python train.py --head_dim=64 --rope_theta=10000.0 --rope_fraction=1.0 --qk_norm=false --tie_word_embeddings=true --init_out_by_depth=true --optimizer="soap_variant" --decay_fraction=0.816 --decay_shape="linear" --doc_mask=true
Each number is 500 + 25 x the weight over its row's rms, rounded and kept within 0 to 999. Layers, rows and columns count from 0. Numbers have three digits each. The size before them is the row's rms in percent of the matrix's.

# gate: layer 6 MLP gate, 1344x256, rms 0.187, rows 671-737, columns 128-191
# up: layer 6 MLP up, 1344x256, rms 0.183, rows 671-737, columns 128-191
# down: layer 6 MLP down (transposed), 1344x256, rms 0.175, rows 671-736, columns 128-191
gate671 098:502532494527488459528458515566489505486500451536504514492514467536499450470445523505505491522501508517489526474465497443509533490516495509520505502476504517516540501502484505471478446533518504
up671 099:552486498467521513510488519500520499473536465475530501469497475498501480533523516498485487485511542491493523494498527523527508542481457542480483488473489495491505480489508513495487548507527559
down671 099:519510455498511527467493480523549479433530484476521489499486487456493480514487506501492494468507516494479520518513477541542504517511504527491503515468502520502502477485517532503501485525504556
gate672 092:484495484525541484527503455482542486483509452505504501509531526505522472489489502505531489507488515513497454536490515512539475482528492512493475447464509496512486481537497487499499517523445454
up672 098:491499477524468497482522507515495516515530488520488513493482492517514531472531478477529500534480503498521524506506534541503516525529519486512499547519499479523549467463458474479539483521529514
down672 099:550530506503492511527499536497456519494502521512482522542506519491525506483480500521457465477534464524513501521485498536529539494525521443464504523499505505485527469511485518470507541531533471
gate673 109:490536525536502507516468496472501497495521493510523444484515476489488477478477486498528490455508455495505490470527493458509461507525486503508482489511477488506519511498483511510588498483514461
up673 104:503521470492458530484520506495462500497492493540533562467534518516548517516497516528449537495539526522490486523483476523472485418444491552538532513512480504540532547501521492496480523515532500
down673 104:528530541490476483502536489531489494476502545466483495518523523508532484555500534491491507514492497501511521499464526491531521506478508499525528544486532478517515515465536482490457520505459511
gate674 096:511492478524510445493493478493497509473482462485527472494517494481483505462467482508547516494490501514520468479481505471483507496475511475509477460482500449493535479457477486541501464535473478
up674 103:543511499512456492509461538473503525526501492508509468516452505484538513515460548490542494469532534483514496461475481453467486511520518543503475496479487480473540477511488497512537472514476513
down674 104:495516475504480491527522486503525523485508524490515490490483488484545528531539530465541503481525505520531525509504525479540538526520500553468500482522500533509497491499465497555535477509481543
gate675 104:503495486497500501470496549470526435520525498517497534503525484485484536525510519486484511503482527488518492467498501493474490549510519474495491484523480501498535531507515520554490461512527513
up675 099:519488510443506494516500484534551537432501489568529465497511511501481496500477523479547468514490496496463505498462514521490506503533493494506522472470500481507479460506521502499479519479509522
down675 099:497524495470496494491513551529509566506493485431502513481495523466513493539494500470491526509472473509478451471479528507532447504492547534513516506505467483461521521500527535494428524545480514
gate676 104:555524496513468480492520495498486484460518505549546510521559544525478527483518499507486510542465499474525588471519523543497549527493488511520495535475473472494458508519541451482495473532492543
up676 105:552469484484495483500462526513509500511502504481498500488502517507470478517496492534457530529488566509515536496487499453522449458521541545518492494498536461510497477465510513469497505482455489
down676 105:477521521448505528506459496511518507524480501474485482534495501477511543518511497532484504508540534462501505504510513474534490472488517452519485503509546507467525475448449522470515508499490528
gate677 110:479524505502496494489483460527460503497478505500519460500482510502471496540507478521516482519497489454512558521523432452521505490455548468518482456472458484479491486492452519509500506498501482
up677 108:447526488486495514552554517472558567520503525507447540495509504496518465480456500489497465490514507522507441474540501496508495517477513497494520533506508522519483517483489517507513483492497456
down677 102:489488502519498486481487500517500532498468525537505456505476504501503472499468512526462502511516516537494517474510539521501496511520531494516543485519496450502480503509456519546511484504496534
gate678 092:476492491528523495470493515516484492475489478489488461520504501502502524532459492521487505499559522482508508527535521533471486506510499500547496544529503500467516448471458453481496493497446486
up678 093:544494563518484510510487525505508495473566489514500460549500491500520536505453485518469480518491482514516508541487489511533498472470523476487474531533520506499496498482491527508501500465501476
down678 099:520492546500510473503531491523515503509546494508496496512482514486532464518514518478473485477469483502497529493481478445485519520536492550458425491551437517492461515496478535502533513475519523
gate679 103:486511544570516517507466505513480507481510513527492497521541454526532529470498526439491510493502502457516465530459486475512508494485478528491520516503518518513511454491475487524482486553466480
up679 098:496509527509498495513472463463529493514458474531497497493491526486512466469519516498496475539523489491503513503472487486459473463481517488537493485485509534480485565521459478510507461497457491
down679 098:515490485491531464566513469506529470516517477488498520500515481503512532478523533517520482514516516479513496496491498484462523485518504511455534466479488513522494507481436470514520497501515480
gate680 105:565499492472455462465537477500521496481494518496508514484494469534493486499554490513505489460511527475536519529499548493463490470510508519500525506501534490528497486498493498472497497511533435
up680 106:489485461491518439526530462516509477479516495533515510511508470482514482485552522512497524522507536517467537474550514509507515492467452456497498469503502491482451486507501463484521505541532512
down680 104:520453485536491476495495482504477542501521484533511506478488538507552497462560546497476488527453515506515487490514533493480477527526470505465473484476477503514493511511474480464499507477525488
gate681 109:538520490486522513474464512486452486478461514437556479497512477524527496493516509480489473488535516551543475485502487456509501498513509515524519489524502497515499492505484504469538489526457475
up681 106:480464516517506513506496502514491504483529508488469529505511482473463469532529492498518490435512500494530505506504504515484487482492483500502509477476505468527529507520524526512495464516454482
down681 106:484463504468480532511498516503518508529525494476474480466482499537556450555496514487490474471493498525536455499459490493517518475515543501520549489534554494523516461500494520516449507486473440
gate682 098:530493533516508498478495517519512488505501481541574486519488470539512498523506492479534515552505500501521514483514520558496519505513497476500479497486489505476483492507501515538507510521515452
up682 099:481486475502529481483530476499491455512504504508465494510478533486499493508546459466491553545469496470518473543515494524485465471495424510508527519526515551487495529471501490474480534527494477
down682 096:518516490509453465498471512482486501501448518468534484503525511517533499473511492513502517521531496482481473561537504494479537488492523481519480482487457495554525481518513510478524550531517499
gate683 097:529521466515471505511503499486444474470488527482515524452438503514498541508445465510515498519481494506460490497509497498457463507528526532507500468482581520481518515523510481525511473500498461
up683 097:528507515484557498482514461534557491525496476513510515536545501492519492518529524485499496451503519525497487538499531515474545482496480465491525510491495515529497508502466480513530520505493500
down683 091:488517490500457500540502496489501531449538555532495521510508551543526502500508460484510480451517471502477478534471511495468489497488490473469563533491521477525483436480507530509509478472490506
gate684 094:530465484488507527463510498538515539497494492477488496512524461438546481491528512543474527508505491500431490502500517493467497508463518529473499505540499535484518500488488496491483475480495505
up684 101:535489523470514507506480488477482489518492499485498481506487491501508503494504427501492509492523529516501509493528519499509508512466480520493507474511454521496483489508483518463576478505519501
down684 091:493554494531487547557516504491475473517505510498513508523500525518506494498486555432526500505530488499513482549515504497511522494564472466512387506483500495525486502523532520496472537550471481
gate685 093:490504493492456478551526520517473479509540478487500485473481485525504475534523477496496502483506512482498491486474471467460500520515492459474509478466491507479507519470503531469491446498510486
up685 101:456476488500481477527481473510523509486508537500551487443471496488539491533497488544488474467532504482484454491443487505520523494488456491514528480518496505493470518525520479508468536501510471
down685 105:491472513542497550498484527490523477544462543515512489504525421480502494523491539544530536486465501466509512482528542489482492493468531519490496509509509523511440499465499480504439526509490511
gate686 098:476518507445447512503499507486461463493467493515483485487510498491487462512529514481502526499509526487516521511468506517518454510531469511506495482500489488464499503493541525514487513538554498
up686 101:469541503463491476449496477509494478558497487522502508503487486496449503537493483457473539508493508526506525505525537494526523512504507472498511482495486485528553503505520517526505497513537490
down686 096:564532487525470498535500472499512528497547487519505531486474479493502480460540456464495483459478487491510493502488519469443528505505507536485517455493531479507451474514470498498531488479553522
gate687 106:502478515490467504519515516516529470507486526509504481517511479499441518478496484486536519501525483507506443504492543494506500514525490496505472487471478534521449493468531517466462498489520498
up687 104:507469530522475551532460552492504498508513523479524515493503551511511513523485487452559499478472478496527512500504538499483505498476510476561502507527460490513511495539498490480503539512479536
down687 101:534486515510519567482464473496470519480491506518458461453495530560463491497498477469510486489497488496500513483475467496465522530531519483502498473471489484511501543491510473483527489484495537
gate688 093:486510532522496536525495499499492512501506480514476490495484538522511541494455491510485467502518503512480487499494497517470528483504496507527488519501494506467520495510483512438493470499500436
up688 097:477531488483527491511499462498513517464501491486491480550499514522534486508505545520528490479473489472495518510488471538530481522490484526479508540505475504494475510506490553500469544443475496
down688 098:452509496547561517511539487478526488502514479486508467551522536511486531496460457530477479523512485520516496484486483487528515487527503487454472546476499480461521526483564509488469457535482544
gate689 104:517541498488476499493482554498500497525503486506451507517474518495492516469511533475518511519504488483475476507461446460485513510471518533541516509452470513476519499482491489514526503531481471
up689 106:492502507487507529491480487498532468495521486492531531518457502526499518550486466459531509450478528466568503508461534520503513507482540465510489541558509511477498499498517444503528550445491555
down689 112:528539462490493478478466490455505517473524500523505491488448455537531490487462483517492480499446506529518489526494503524487473477499494537508509486509456490507484509536534486499491505466533498
gate690 100:493497491477509519486494500491496499469485457477538515483497534512518481509488484527516520546456490521486523496513514464513479543467493513553474497534478520519527557490491506497507508504502507
up690 095:498473507532484536470456494506506521528469513483467515481505512483456456508507486453491475515476504455496508515528489530492495524494478501532505449496499479485518529488483484465498511488478518
down690 097:470556497459537462500448557494490501475488482476541492518508456518472509519494500498499480470558487501495491531463488515517490516500499498485537521503487459470497493476513501546504503500523511
gate691 108:532509527499526513506508515473476468510535493503496515499500495532448504506486506501479501480527500520518493516532489489471512485497538471512478452498489483516541475486534529540508469506479505
up691 108:533528538524513449506506488523509529526523493501512507499494539480524489481508482515493501477552520477490551479521517492485506476497545518524514495524489531543470538479471505480453487505510455
down691 099:494472507490467502482489536473472482475519483531515475486519511524483495467537525528537517462473506534524489504524479460477496479476542518549515471465485511527518460494495495531485472539484521
gate692 105:515474463569521499551513541509501505492531439528478519517544505489510496489498489501528487517521508530521475543469511455510506507491481525513525513464500535484464492505458535519484490457477503
up692 102:498525503533495484533504522446503473494506521483499513502486472478528489476490448512541530530485512465484509469476527513447532448453536519492499474479501521523544510482486491525497520480509491
down692 102:500498475524477518471488499458492504503495506525485527457480527509474521488510440514546514482519507473525495487555488491490537476521508536479496476478501518461495477491482482543484493496578503
gate693 104:469529516462469486489484482518519476511477514513543543509507492534500488461514540522468530492462455434502507505506493494502528539477496501508535484498484563541499483520490548474501500471480499
up693 103:485529521450491513503480466507526501513486468524527500463459481458497545511476509508462456517480493487539502512517528478503503486524498494490502490516487478499512519503491488571491483513537522
down693 105:517526502476461520507514463507502494509470506474490511464500497514523485444499509496481470422460518486476514534476491527535505531477487536498501501477506478492489525487484477531437484505483489
gate694 103:492527501549530498525520509502464508558472518518472480503496543469494499506532520505490489506502532443518479498499483525525511514496481461465516481460497496478511486539486513476487504528513517
up694 098:510537506445482497526471493516450533575461477489505516489490532543475503487497498526469480515527518502545469464459504518495486479446479474512522489495519550517482484486499500515503467470466519
down694 098:506468510520485505526490490522477534472481483529514476544488523520546491500470483494493473499502498539494509488447506467493501512512507479463447480494497499525505463461535493506491486502501480
gate695 100:549494519474502481489512493501524494435539502500465515497536494473500505482500486540490544558510528527508502509484491475475481531468502482512466500483507507460511521469477466498499443514475529
up695 098:507471495494514514499475507511501498470480490452490488499529549550492521491467467513489485517511446480476484521486505499473498488487557503541502433521454519442527497489517473498483466530509481
down695 098:489500504492518521476492509514530487463456531488498479517510513525508507511466515477497457499478489519482482519468503517464486518501490486480443485492477483481527494531487488474466514458456480
gate696 094:531448505499513499460509499546480490502460506496482485483497529525495531571483499486526506505516523523487512475530491464427453482497479465465528479503467495521488483492487491531506492480491508
up696 094:508474508490506523499536500512502493497504492516495481482509508508477499516511490527493499548498513498537465492496453529458489484475516471491519527520473502512511477563494505567468487486501525
down696 095:453479457487529498509497484461495513463478486487514542491511556535453519472449503499496502467487478474492494507536484494540514522544528515501487494483508491559517500515504490462453482501504467
gate697 100:489497483487464507526487511490474497479490510484507518502500514567467480502498501480515511527528492482468453449486461487491577495511510529500483496507505460521475485539487432522468486474512468
up697 101:527515526481482499502485507489503482503510551554482522513514540531512496482512506505488502522520533472534516510518502503474520512505484480467510498482492453497545469505513514489510511511534465
down697 100:497496490485556490524486518506508551507487483487528507472492531503490529493448502513507529468509493448497463502483509527520499520495518505459528488470472473479491485498495498526468514497493500
gate698 099:496499454483508508497495485530499526499495512503495488491488489500487466511475493477492489500481477479499516526526475498465474497503494503475474477502470513509444516549505512451503478491539512
up698 096:513503439495485493495464530538483524483532526481485523512471478503511470482500486546502478496474534522501525498533494455534501510523490512526478497486510501494552480509522450506517524473516503
down698 093:526534495485518482511475494535480492517515497524501471490464507440478554507510482523494515499462483495522474497534482521417491459512501497501533485522515484516507509514488495489483483520482510
gate699 096:496502507487440494480473443492467500507485523500535481502481506538511486510450498482497469520479484539499490505509536498481488445529474548518489499521521508466482548452472495477521433498516488
up699 097:500493488462447483503496502492443536541520497501479479458519499504488502503493557500530476522511444503508503498491535514470487460458489508466500534524485466491488512530493517501478483488533492
down699 098:478512556490490482528517490518483529458516537492504556484499487497528503528500474506497493532549508520458442520521521524541507520522511474482578528542508545475485491481481510469533508510496490
gate700 090:538491495474467499517502532510560517525492494524551491514507506510431462527485468496458471465536517493512477458533514447522462456480503531474491505514502523472503482524540453491518516493472541
up700 095:503479498468496490463489541511544510479539476462515478497478527499497514476480482476547498530526494503541511529445506521543531504485458483552506500517504506510553519476505453505534497487488508
down700 094:534522493474487530514479508513505491560561506498504499458525531501508502490490499534517489486498509547476462512484487466480530494496507492515475470562462498512513513514481485492472482505551464
gate701 096:512511502516522489470485558471503500515482536496476450462494475482477483501508530478521530467542529526518543482497494519497447488503468490541534484430473464488487512504483538457496481529482502
up701 102:510467461524524462448530481515481497500520498499462500492544512489537527524540505506508474463507482498505497497495490496519548485564504510491484499496539465495522463527481553464476506508480497
down701 095:493532506446470523519485529490524536487468510513503473488520502532484466458526451505508461462505531513499502469466488479533509515498494494514506481495486497494502487513523472529485467513500497
gate702 104:512481491466490547499451483491496507492521498502528552542480531532446505488513527522507474545492505487506486455529526476501508531513478498496536482546524554533480505534519505513502494471484504
up702 100:486509502496508520492462544529498516509498499515502565475498476531478483468525562510458438540526482487490535476478533535515515540515474531496462464531525551511508443502513537479465546482476512
down702 101:488490522523500463529484494475482508564472540536478509511516484494483531539507519472479518491526481466510505542469520532499472491490485517457514509484535507530510505523474542488460519471534519
gate703 107:467507540489485531520495491471533505458483495492472479459529498473555506500523518484500491496508444518514513462487515503494535509544500491469495500503534501499499535457538531492514483532488485
up703 106:502501512503450525459492469462515484510517490504423500532503517510487552495524458490497451509502482572521520510484506496539503488517515518514505525464523508495484507510547542523472488501515463
down703 102:498508515483510496488472479517502510500463504506556534507489511506459455489491440566491529476510491483458481488515483521510566524460523497511474487550460557518461526533520435525493510455504489
gate704 110:493506499474534471552522503468489508526490517488439485507496428513498478515474459484512482520497471443474488523520527496530533524506491486485486493509514505528472475469469476503497498508513517
up704 113:471484510494471491485516509517530474525479486477498512496452493481506484491515535548505490489518514470473532493528490485509460472546535531527511476493498490524550497464529509490529519497478481
down704 102:512520518534484527500474535481550461482491476471530491491528531508521500488496516511509536517493529495458505553484539468506469468511553513506563501500486540491532484466529469537521552519510531
gate705 098:500503508440503543482550517522491517489512505465518502460505486503517507534479446506480540548543463509510479487547520481461475513501479495509488512528457514521478514474494497538514520531561523
up705 097:543509445528533498485478490456488522547517464541506487490539524521496469491491498498490517485482508528458529525503477451503513471521522461536515503481510480499509507508500533528503547502531494
down705 098:545518504472555465494453435505481492507495517519516506486453517551494523516480462472482519466493504429509469465530513542508484488472517477554550475516497431503527478513462488528524496452457499
gate706 115:489521511484477519488495491482571507462518449479496517452499484476529505482483512478523491512449511471506471474496537478514509457487503495509546493490493504472517447532475498505493529547460537
up706 119:538522414471511501494466499498462436489517471518490504531519492514469478468525489457496525480553501512524515515524535511518475461521514528511496477453511442523484509552493471474504507470508481
down706 103:477503495475496534498488477511514490491519464475488466490494506488466489514526524511462508487533480510531484516505519425516484512483470477489639482533491515516504529548557448504510500490506496
gate707 106:505495505436491519504504531473461495502500513491501516476499523563510469510506458492495501507477498513498485512493499514532495527538489475501535457496495511503473490535532516506529544525522541
up707 101:506519519519513471473491507513473535499507512500498500496464494535472478470526483486539507526524485498465510441482517491496492447486480506479491532508487480497484529450505539529491515505495520
down707 096:503495527550526534523491495530460513471525520486506483510475511450511504480517462506507474522478471496501471506468480545502498515542492501495440514467483506484564464461489482469519480473516496
gate708 115:492481511453524456498460468490480564454520499483539505486501497488525508524458473476527488520475473496526476527512493480492524495526469507516535497445522508496547516495485486550463489496508477
up708 114:486478478514465519455471500467498516519473472539490507471483461493480483514458472502482449514535548483516507459478481496524477483485477482507468481480486490472490504483492496539516499536486466
down708 113:507517522515449537491491498484473476510453475472454531471509469512483494495487483535509463503520498513476525495528497538438456508550504499485445468490445515507519515473536496519535489486489476
gate709 109:456515502457495502505525475502484528491525506500508476470457519510515518473512508468487503517510504530499476500530459511503533535464508522466537507525467533513487526434531524522477499509521511
up709 105:490496489531515528499488524504489532500558493510500544513488461530552504548495500479519524525526488561543520465452457485503525485552442509483454523487503495514468490517472525506490487497500500
down709 102:519475486491475508498516477565507516513527457520560503444540481498454510555538510470483493586467495523517495481468474514494574510509489496503576523537501510491482520474482506497517477496537527
gate710 099:488505513511508530508499485489480494494510471476499516507463466528495580509508471529494506497455484536541517550541480524486529536465537505531517482496507457485512486497521490460518519501474513
up710 098:517552523481507519535497475493490470500517509498469504518490498505491529492524492535514502479542510519495522493505519452443498489516438440524499475494505485506515510514527501494511540503510476
down710 093:457515532533506515513496556496513501545520463489496551485485472514471504508558492504498539507467457505527500522576473467506500519504503456544497467439495469496522490504557489479499540549482480
gate711 097:491471498490483466554468487509504492502470527510516518483504470523432502519478485488481525486493536503496555535465488466482524528499481450487497478471512479517517500496477514500543502522539474
up711 097:439521471532460478499492493501485517461498482512484507484480462479524484488508545516492496536448496539512470472520479528515520529505501532532521499525533499504501482510509489477479559500521493
down711 093:522501506549480516523505482479531491518525524474497509487537526482479493460490473510519518504483549504478553480520478505489497474534475504491474475496512495494512484536515488480512476498476573
gate712 112:510469466471502533486474518493485473498476491508529497450458484548460491522481482505476444515482478526537489551481542519501533503517510468514511521502517479454486498489512500474560454491484480
up712 119:518524531468509500486492490519512509469498514530519502520463539489523533483459480472534506520483531502497498504508523493481461501482504500542468441462514511475506540459523500492479477475469504
down712 113:525491504513489497510527465496488452505482515496477504497479525435500541491491507494472533480529530493539556464545488457482483494490472472470454503510470479493535524482534496464505514527525511
gate713 098:488491527470500468514474521502577493493449505453486482503460466529486530500514480472531507516496503483504522502500517490562512493511481503537524536486529511500551448524452503531519481499457537
up713 102:488485469466514528522536501524525487501504471527504490495464521497467477499511503466498493544479461512522565504481475496524554539503526489478489502478475529523485483517489468483448508520511495
down713 096:471502506476486541470449558477487514512460505523561490472522496534506511524510496517529452496493469478519516423518480485508489467507500511500437457559483483492511483548495497512507514468496482
gate714 097:526480493497478503488478493510514500467489490466471496462537487512545521506526485486486481495463479478498437513493474555481501524493527504479479501487494493503516526472476503525490502516537499
up714 100:527506502471525517479511502471527499464481479485528528500502553522518540535504519469510502493532531508476509464495527492525446506514511497544514510476456474489491487507490490460491473494524502
down714 099:455500475504479518517523508516500503504516546511549476474488534505485452527515475514485484472504483520512534523494500482499493487570500508530484498481489514479546496493487498479544489515465488
gate715 091:494499528491507486544481496547499503471506523482517511515492490466506469498481494510505518433494470502471504571504521480524516539502531526507519530472466504518514461576519499498503506483467494
up715 093:492508501526470548523520494524501504525500487521528539501530489557529493490521517517508484529493393472482450547485528489489533522519523482522423483471525530527482498494446481510491494517479500
down715 097:475517498491520545524466512538480506515463523511497488453538506486521512541495516474484491504473486499470425594530511497492464494531494517523467491522479474520510507474471504490529470469478517
gate716 104:526540496483491479495510520496505515508498493519484471489496489490496493504531510483486512516502460461531461492495519513463533501527490462478498588581534506503508507528513515514477511519468531
up716 100:526512461532547506490518531512525520528499537518464459507507474488544538505507510495474482527511513476511551502496557506530470474483493511491493508550536520490509496500487472517515490496512463
down716 097:481486475537439501546527476500512516494446485467499548502564473453513506447463538504512502496497490542481499446540502509515462485463465490493465473477500512530475499457548474503454492505521542
gate717 099:487533516514494514514502525455488505490521540513512478510494508515484473481508516510514516472526492506502492489524498514504543507532524453481524454463474477497468488495516503525546481506488437
up717 099:516476531504516475434487504489508497536539524521454462503513501499501513535522523495521487465463464498530485555552508514538485510515499495509498492530543499499486519523469487477486501513431523
down717 101:486501548487537530475509492468527468496539518494535480486517528507499518498537511474525458498469473503483505520491480559489513510494473511520497516515558441507525539507481494482487509511503506
gate718 094:500501509532498469508557505507532511509480555533509457521522472520491484517480475512467464491469535478486505511474508528471489558546521521507539491469507513501559486449456484469517478500519516
up718 093:491485464503502442517548503498518484487506464446498489481500560484537480522528469503528514476468532504528483509483472495498530519506497432512510507476525505464454501470506456527493498516461492
down718 097:520494468517482510506491529494535504467476552497480491465482521465567481524508490524514495503511488502510503486481480525489472478481532522511464482522491541490509496492528495528518541534506454
gate719 108:535532483484500517515516486507502550509525533481512492518503487532477501490507509473494567493477466495486510529544441505470496450495461493516465518514471538488453542463491481476495495528476530
up719 098:523499516484512498464572498517451484537516499484493508501522508466476489488542517472472497546531543466492538523530540518514512514482522426504504479511508485514468545516532454490498547542501512
down719 105:473499514515501506485532491480499499472495486492491494524497473546486509504508453470492500533532523541461509536528521493522461496497519490525484522479518544497525519555517461508523512520510550
gate720 089:513474514534515517477498455526544494471542523480467488497502492508482533513489533517515548475477506485494501496528544497459485508526482457501485447501508500478463477498459520487508442513493460
up720 088:505498531507507457501543517506505533488520493501494496496484514520493513527482506530488501538459493528490493531485502516533523479531491544491490544498461515529499498503546515491497512468492498
down720 095:478523495534504499505512486506500507474473484547519534517537523510480517487453485506487550504494513503568491497470505477496498501506483474490484592512508522499477510475525495527460545498488525
gate721 100:477489488460494479513484518491518482523533538480473543434519503530512504480486510495484476522510492500519488498530500496504496497486458472438534492524522495473519482485500484534479456514470489
up721 098:470516483497456483503512507527509543503488460471500474518466510497496530528506516487535488524551483502520471500496556478525508495499539476526506497500522485504508489470464451531517484514477479
down721 097:521500486503477477494463484480490488474507481472500563516490488505521547533467539489493493470513513503504446472470510500496499506482507460509493504511540471497491518524480464501486520486502498
gate722 092:491482486481500505488499543467516520481517470495504487519477516545466466476493512493516473505506502482502516500518504533478520505516526477497540485523495498486538500490500483459528497529492542
up722 083:519498504501463536498482454542505498505465483474514496524502518513500507524508486477513520480492472480498479482478514472502544552523543478461494509502502502516509529498470501532519497491510445
down722 097:445476512524448517518515554570506520505513476479491481448469529499504539479497452498526467510502522474471533482560486477500504469518543520511600499537475529426515489485526510493513469470518475
gate723 102:538469522474486527548507483509488487471496477512488472499489545527495504498522463525509476506500471536451504511533489539508535447513483480535532499508519512518559500571499492493507544518523469
up723 103:516462547502524472505466496521453490527488485490549468454480467520489506478535540523503528467468479494480527499512481524540446510502503511525515531491487459473544562538470479515498487516496505
down723 104:525469522522477470501505488523450525502487512517522507484494447518483489507510507539527517493521506483513513479530487501501427507438531501468507520455470488488524494516503496491511446462463536
gate724 097:502522520473520501488444518513503495464488505534498506486560501485499495525470512508489514494476541475507482481477523491512500531508474548486514529516506505482483460455489478490497527491541517
up724 100:496505508469538515531517500522519512441485509507516513502550539478505510489482479502483460513483502557506492479473483463505515493500537523484491516527489516501478488449533488496481487523463465
down724 098:564529464495477482523481479482469488450512470475524526555466425487534489559499490516507480495456504467478504527433479519482471526517486496487479482500491464524494507482551513476531503504478497
gate725 104:500511533499468519524537507525470474454562524519481493484515480462474503490486479527523518526485476473508561490483534489478523503503500497501513483535501511456517505484463519459495497542500514
up725 101:492502474474494516512529468490456513484493531514469470487499514461542485530514522485492507491506523491495507498491480519495503466480534487508543466498498514488468522499541517504534554494488496
down725 104:485532489481491503495522507545474490478480518477484474517551476486502520501516492460468511494486486510493484508502486519486554502493522434490521480488522550513480510472490485512535511489546473
gate726 103:492496475471492489511495506494516520528423458500440509504484510516539484503489478489483497545494461496502514461540563528479468469530524510483515489555488551512478491486522484516505521492497509
up726 103:501462482509528522487513532527536540480472531471484465529475475487512516443504508512511495522487543536476515523508514486482514504502493483514510521511484525439468462509509492495476541526468515
down726 099:467522477524526516499466517535525502427483499520516502471498504466472533461499526529511484453539517474436531529493485458505505475487501502488502510480476489476502517480471490467484511451496507
gate727 098:494508481501470468503540484534546489482517476477521512477516502528509523465492477503492495544494522478468512500448486470514497531471483555481514478502489553521484470534474537507471528513533476
up727 098:551499547518494508526517509493522487503483473527507502506455493528501516514502496496464535510506507485490519500498509492509488480497497458509522475480517489466481486511483485501477526522552510
down727 095:505538482456496497508513520507479484520543481467497500483504498477485493517531500498466513471486522450479475509495494505461497496502512512457442520544475493524468495471469479469544497486520482
gate728 094:542491430503502542467438478498526493515502502538440523510509544492505550501520457476472496514484498509502466497473514501488505477505516486510494514532510459472507527526456539528462507462519478
up728 096:511550495499485490509469463491493480499503520507469469540528490514463513478469489523474485488467482537469462518532488520516525510485530497456498486503477473517519504491479522489486493472503497
down728 096:542434493496501478493449525484468496497495466534497488484525482513506494510478502512502524503535518506465476511553522504478527483497520504536468539495462503492514498507515460505537511495461481
gate729 113:524491499493508505491503468481512498498496478538504474541523546537479522541488507478479469527520531488493553548531471501476489503505455506493493482498496502464476471504472540497484468491503472
up729 123:511482521490514426498484541499465497471487504462508525442488503508515501479486493499495485479510489525494489480486509517514516481522472518502514518516533529499494466497506504530446501494484499
down729 106:539480484526497508501502520544501505503526476480525494507518522501517489478514511501544503497502508510439497472513518496534487519523505522482603530499487476474504493468502526533514512529478452
gate730 096:436476497509526487528488476535507469498460441460436502517520490487478481504534492481479516476504474526493481482468484463451520473515458492468478504502475516493482498487501517517476486488499503
up730 104:484502538490504470486470511513526494546499489495504465509479484473454507528501489483452506509531499471495531486503521523451516503513495508507516446480461489500515540472508501484460482496534501
down730 104:484531505459536531516503521504554515474502457502540563546494492472513498514553499474494508520544490528522509503502481457477492491477538483532476478514506520479422530484486485529510494512533516
gate731 097:526521516505490533525445493506500533512502516456496482527486513476531478536486497483517517482551534513496486511521474544513506536496477494493538473518579464500526444479544537478504476529486502
up731 097:515471530524508495479464460473516539507478519490495499466504515488488453510473460477486516495508495507495538541542473553467515478478534515508478510497489457448522445479512528540526525496506535
down731 100:546494447490494519483487514492481476481494521502484522507497537495506501433497462521469497517501488492524533502484522461566505506515483499481544513533517469493495484497530484472508470511517520
gate732 099:512489492511506503478526499490480501523433521502501476509505520521496526488516473502521493501520530451532481509524469483461520467531474484472507475522486532439479520539510532487524459499452515
up732 104:511503491543516489499492472456485531463498522570494471487510546522440482516526443523492476474494455518524483510452507521506477500477471494542514508458474484564479482475475497475511509465534508
down732 107:493520462551498511497498449449516532477534497517481489484494547454512454560450532515451492495539442509473505527490458501495474462519460446489498486535496446510520480539526500474490493474565506
gate733 102:514500435475548515523535511567533483516461506525470493438515538504478507507513458502488524515560443521489504463519500536496530483489460530455507509465462516530493500509472515482523483526503465
up733 117:500462472531523468482471515496455491530443513539463505511530476507512527508497540505502511497452466459477473479467527480503508519513463504546520491493477460518528515454514470494480476452557527
down733 118:480470518508488512454503503511469510473473509508500469498525493474471476505520493512494492489501526514489520508508526475496473494520522495530481542471497475491488501468525475516466487479517512
gate734 100:481498496490500492522464480512518492491516466510476522516504503517506512533489483479478505506503488474480540532502477492510492494516508454510511523449518501513505480462461537521502511517550515
up734 103:511494500485516457516496494490465508472471523536512506515507545501463489499460487470500480543453490510476488498451484463503493528537487508504473500528509513529534507468548464489520510526494460
down734 101:484453507532492466510500489509520498496479543474518555511552491519496479543463485508500498486522506480474531484483538527506495522517521514488488555467504508470491465542499497556491545438516496
gate735 092:522506488495539470537527511507454492499507463479533468526527474480495488533530521506481528516540482488519486502487496495506531497530479489498528513532480481509514518509444523508486512534489535
up735 094:498523523507496505517522460491504467438458471501504478509467515520509517455537469525510477497442522521480524523499470513503514493484529484568489500493514526535489503526516507523506527469501493
down735 095:510475512527524466508508499488472499451507496516492501508458483548526515457510479500527498529454514472485527501506503510511504523504497511505467506475494538542445538471508495493495492524531458
gate736 108:508518518476459520527489496497507531460479459494500459509528520504526485537517509509532473468498477476513477486520480533450480541491517502461511531488512474533492472469500499460509466430474523
up736 108:495508500461477479505470494523525535474505486495479525513484530493563540478521544483489507516513527492499467475477516487498504494531465463506519506448523488505515488520496457465501504542509516
down736 109:500527543509440459484465498499508533463464551487517525483480557491523527479500530490517492500539498543517489493482496533515501509485485482498502506509526507510512504504479457494479511522501540
gate737 113:540464493527501501489487472544500474473479506537491428491470477478499488521491509468528519494548500543487499539514502481518530511524549503538531515531510476516534486542500486527494507509516538
up737 113:478485503496489484451502510463483492502457497434484542468478455507522506490502484562471536521514500511530486489459495552504486487517471539512546496508491485488467496519517487509563486502482515